config.toml
norm_eps = 1e-06
positions = "rope"
rope_base = 10000.0
rope_fraction = 0.25
tie_embeddings = false
lr_mult_qkv = 0.7
lr_mult_o = 3.0
warmup_steps = 200
schedule = "wsd"
doc_mask = true
Each number is 128 + 32 x the weight over its row's rms, rounded and kept within 0 to 255. Layers, rows and columns count from 0. The size above them is the row's rms in percent of the matrix's.

# layer 4 MLP down (transposed), 1216x448, rms 0.0996, rows 627-634, columns 168-223
size [ 96 110  98  99  88 100 110  86]
[[129 138 157 146 156 184 127 167  78 128  38  99 135 128 129 136 137 112 115 157 149 134 128 137 151  93 185  55 162 106  97  64 184 128 177 103 137 130 119 155 116  94 160  48  90 154 125  96 112  88 206 120  98 154 128 192]
 [113 176 151 112 163 129 102 113 125 105 105 135 168 123 102 121 102 102 170 167 144 134 164 118 136 121 142 120 138 158 138 129 180 165 119 111 140 155 141 155 132 122 163 129 131 170 168 107  95  88 138  66 143 141  49 100]
 [ 66 150 171 124 180 118 210  86  93  67 134 162 149 109 145 117 122  88 109 142 140 149 191 126 171 149 125 165 157 149 140 116  98 190  92 160 162  89 103 158 123  97 143 154  98  82 137 101 130  90 107 138 162 158 131 174]
 [121 115 152  76 116 150  90 109 113 132 121 106 189 130 137 103 168 160 105 105 137 125 138 109 109 138  96  75 116  71 129 173  99 102 127 122 169 128 125 106  95 130 121 153 157 128 107 140 168 114 114 139 120 129 115 101]
 [ 96  70  62 169 150 123 212 150 117 147 144 125 152  76 157 128 117 136 125 103 128 145  88 110 144 172 138 118  69 157 112 119  72 161  63 148  72 160  87 160 131 166 140 104 144 114 142 108 145 196 147  98 123 118 149 160]
 [194 124 123 102  53 131 120 120 141 133  67  87 155 140 144 239 164 182 146 133 130 166  78  77 152 120 153 120 126  98 139 127 159 124 139 121 121 177 136 109 145 151 140 156 145 138 138  69 154 108 149 125 106  50  62 178]
 [131 124  84 116  25 115 155 146  93 103 181 186 109 135  89 157 113 137 104 133  82 145 103 130 154 100 130 123  81 128 143 128 171  88  82 190  56  85 115 173 104 158 133 117  92  82 145 118 125 177 138 136 132 116 100 142]
 [150 143 190 155 141 113 120 168 106 126 148 155  85 146 190  72 115 151 132 154 147  93 152  93 181  83 160 155 153 133 107 182 111  62 155  86 105 116 120 138 120  89 102 139 131 119 153 115  84 139 139  95 159 115 221 140]]
# layer 4 MLP gate, 1216x448, rms 0.109, rows 628-635, columns 168-223
size [100 103 103  87  99 105  86 103]
[[164 114 172 140 167 120 112  94 109 118 111 119  79  80 104 122 120 154 111 134  87 145 143 100 115 171 108 126 120 169 141 130 126 144 140 135 129 192 130 131 131 164 158 127 170 136 117 160 126 198 126 129 119 151 129 101]
 [100 106 101 111 118 162 128 116  78 135 121  76  67 133 135  83  65 108 115 197 164  97 193 114 194 111 100 108 140  59 129 106 170 204 167 111 120 157 169 134  92 152 143 130 182 135  92 138 131 117 126 135 159 141 118  98]
 [123  96  73 103 115 144 145  94  88 114  94  96 159  60 123 139  68 147 123 184 162 121 126 144 144 137  66 186  84 131 107 153 159 177 148 120  75 116 186 173  77 138  81 130 111 112 134 106 125 144 152  67 153 124 141 123]
 [134 152  82 155 144 162  75  82  91 165 116 150  67 119 122  84 113 142  91 107 134 148 227 189 140 172  98 146 117 151  71  57 110  96 186 221  49 118 131 144 106 119  92  82  49 141 138  86  84 132 153 141 118 125 151 109]
 [126  51 189  85 150 165 151 142 120  96 143 126 153 135  82 110 199 136 203 102 148 139 111 142 152 135 159 102 186 177 109  63 112 161 118 152 167 107 127  96 151 167 155  30 168 200 144 163 106  99 132 128 103 134  87 110]
 [127 158 191 128 141 125  86 128 158 101 110 103  89 120 175 138  87 137 138 114 168 179 121 125  83 120 165 157 143 150 115 165  44 149 111 115 134 157 110  95 158 204 167 113 167 160 140 164 110 106  80  94 160 158 176 127]
 [ 20 178 166 112 123  87 137 151  97  97 105 103 140  89  61 137  45 141 130 122 138 101 154 207 188 106 174 145 165 113 121 147 125 153 140 114 129  58 156  98 115 188 167 127 157 153 133 139 199  97 109 135 123 139 120 139]
 [120 111  91 139 165 158 115 105 132 169 133 115 134 138  86 110 126 128 136 120 115 120  96 160 119  61  90 154 132 125  55 110 146  88 150 183 168 118 135 113 117  97 154 165 111  96 150 129 143 116 131 106  70 129 145 144]]
# layer 4 MLP up, 1216x448, rms 0.0999, rows 628-635, columns 168-223
size [107 103 102  89  96 111  85  99]
[[ 96  58 143  98 148 128  35 166 113 126 139 132 120 157 193  58  80 174 114 135 135 132 142 125  76  78 140 139 108 175 119  84 159 182 126 104 103 152 143 118 152 156 128  63 153 172  70 114 117 115 166  93 161 131 130 158]
 [118 163 133 168 145 165 116 166 110 178 117 144 148 114  99 101  97  55 183 169 130  78 183 122 204 170 125  99 117 106 131 102 143  93 119 190 131 175 181 100 147 137  93 145 143 100 121  79  81 134  95 138 148 125 138 142]
 [173  94  97 191 120 205 155 117 107  92  53 162 128 134 118 147 170 152 170 134 119 137  81 113 158 101 177 114  94  89 150  98 117 177 141 157  87 128 117 105 164 156 117 157 130 143 157 112 123 144 147 219 103 180  72 102]
 [128 161 115  65 115 131 136 161 147 147 100 163 162  97 159 117 119 109 148 121 102 169 107 107 113  70 128 161  39 126 144 151 202 121 128 135 169 111 126 122 152 134 119 139 144 139 126 147 113 154 109 105 187 146 113 106]
 [148 158 167 136  99 107 133 138 219  89 114  60 157 144 160 115 117 121 143 124 136 135 132 147  87  80 143  88 136 141  88  90 102 142 151 153 115 105 126 190 108 136 186 124 153 128  60 141 110 133 118 131 125  73 110 126]
 [151 150 115 123 124 159 108 135 202 150 154 200 117 128 125 128 136  59  77 131 135 195 163 107 113 162 184 137 118 142 154  95 163 201  92 108 160  97 132  84 107 105  84 127 124 103 126 113 154 111  87 147 125  86 115 142]
 [162 171 102 145 139 120  74 114 118 108 176 120 139  66  54 120 118 100 115 119 105 173 145 100 103 122 130 133  91  96 125  91  77 115  98 106 128 129 150 129 118 142  84 132 114 132 158 122 160 126 137 101 176  94  99 152]
 [135 114 121 153 155 113 105 127 160 145 112 134 114 139 100 116 130 140 153 125 224  76 101 115 168 135  96 118 134 119 134 135 209  84 150  91 148 105 111 210 168  53 118 149  39  82 137 156 205 104 122 120 176 109 109 137]]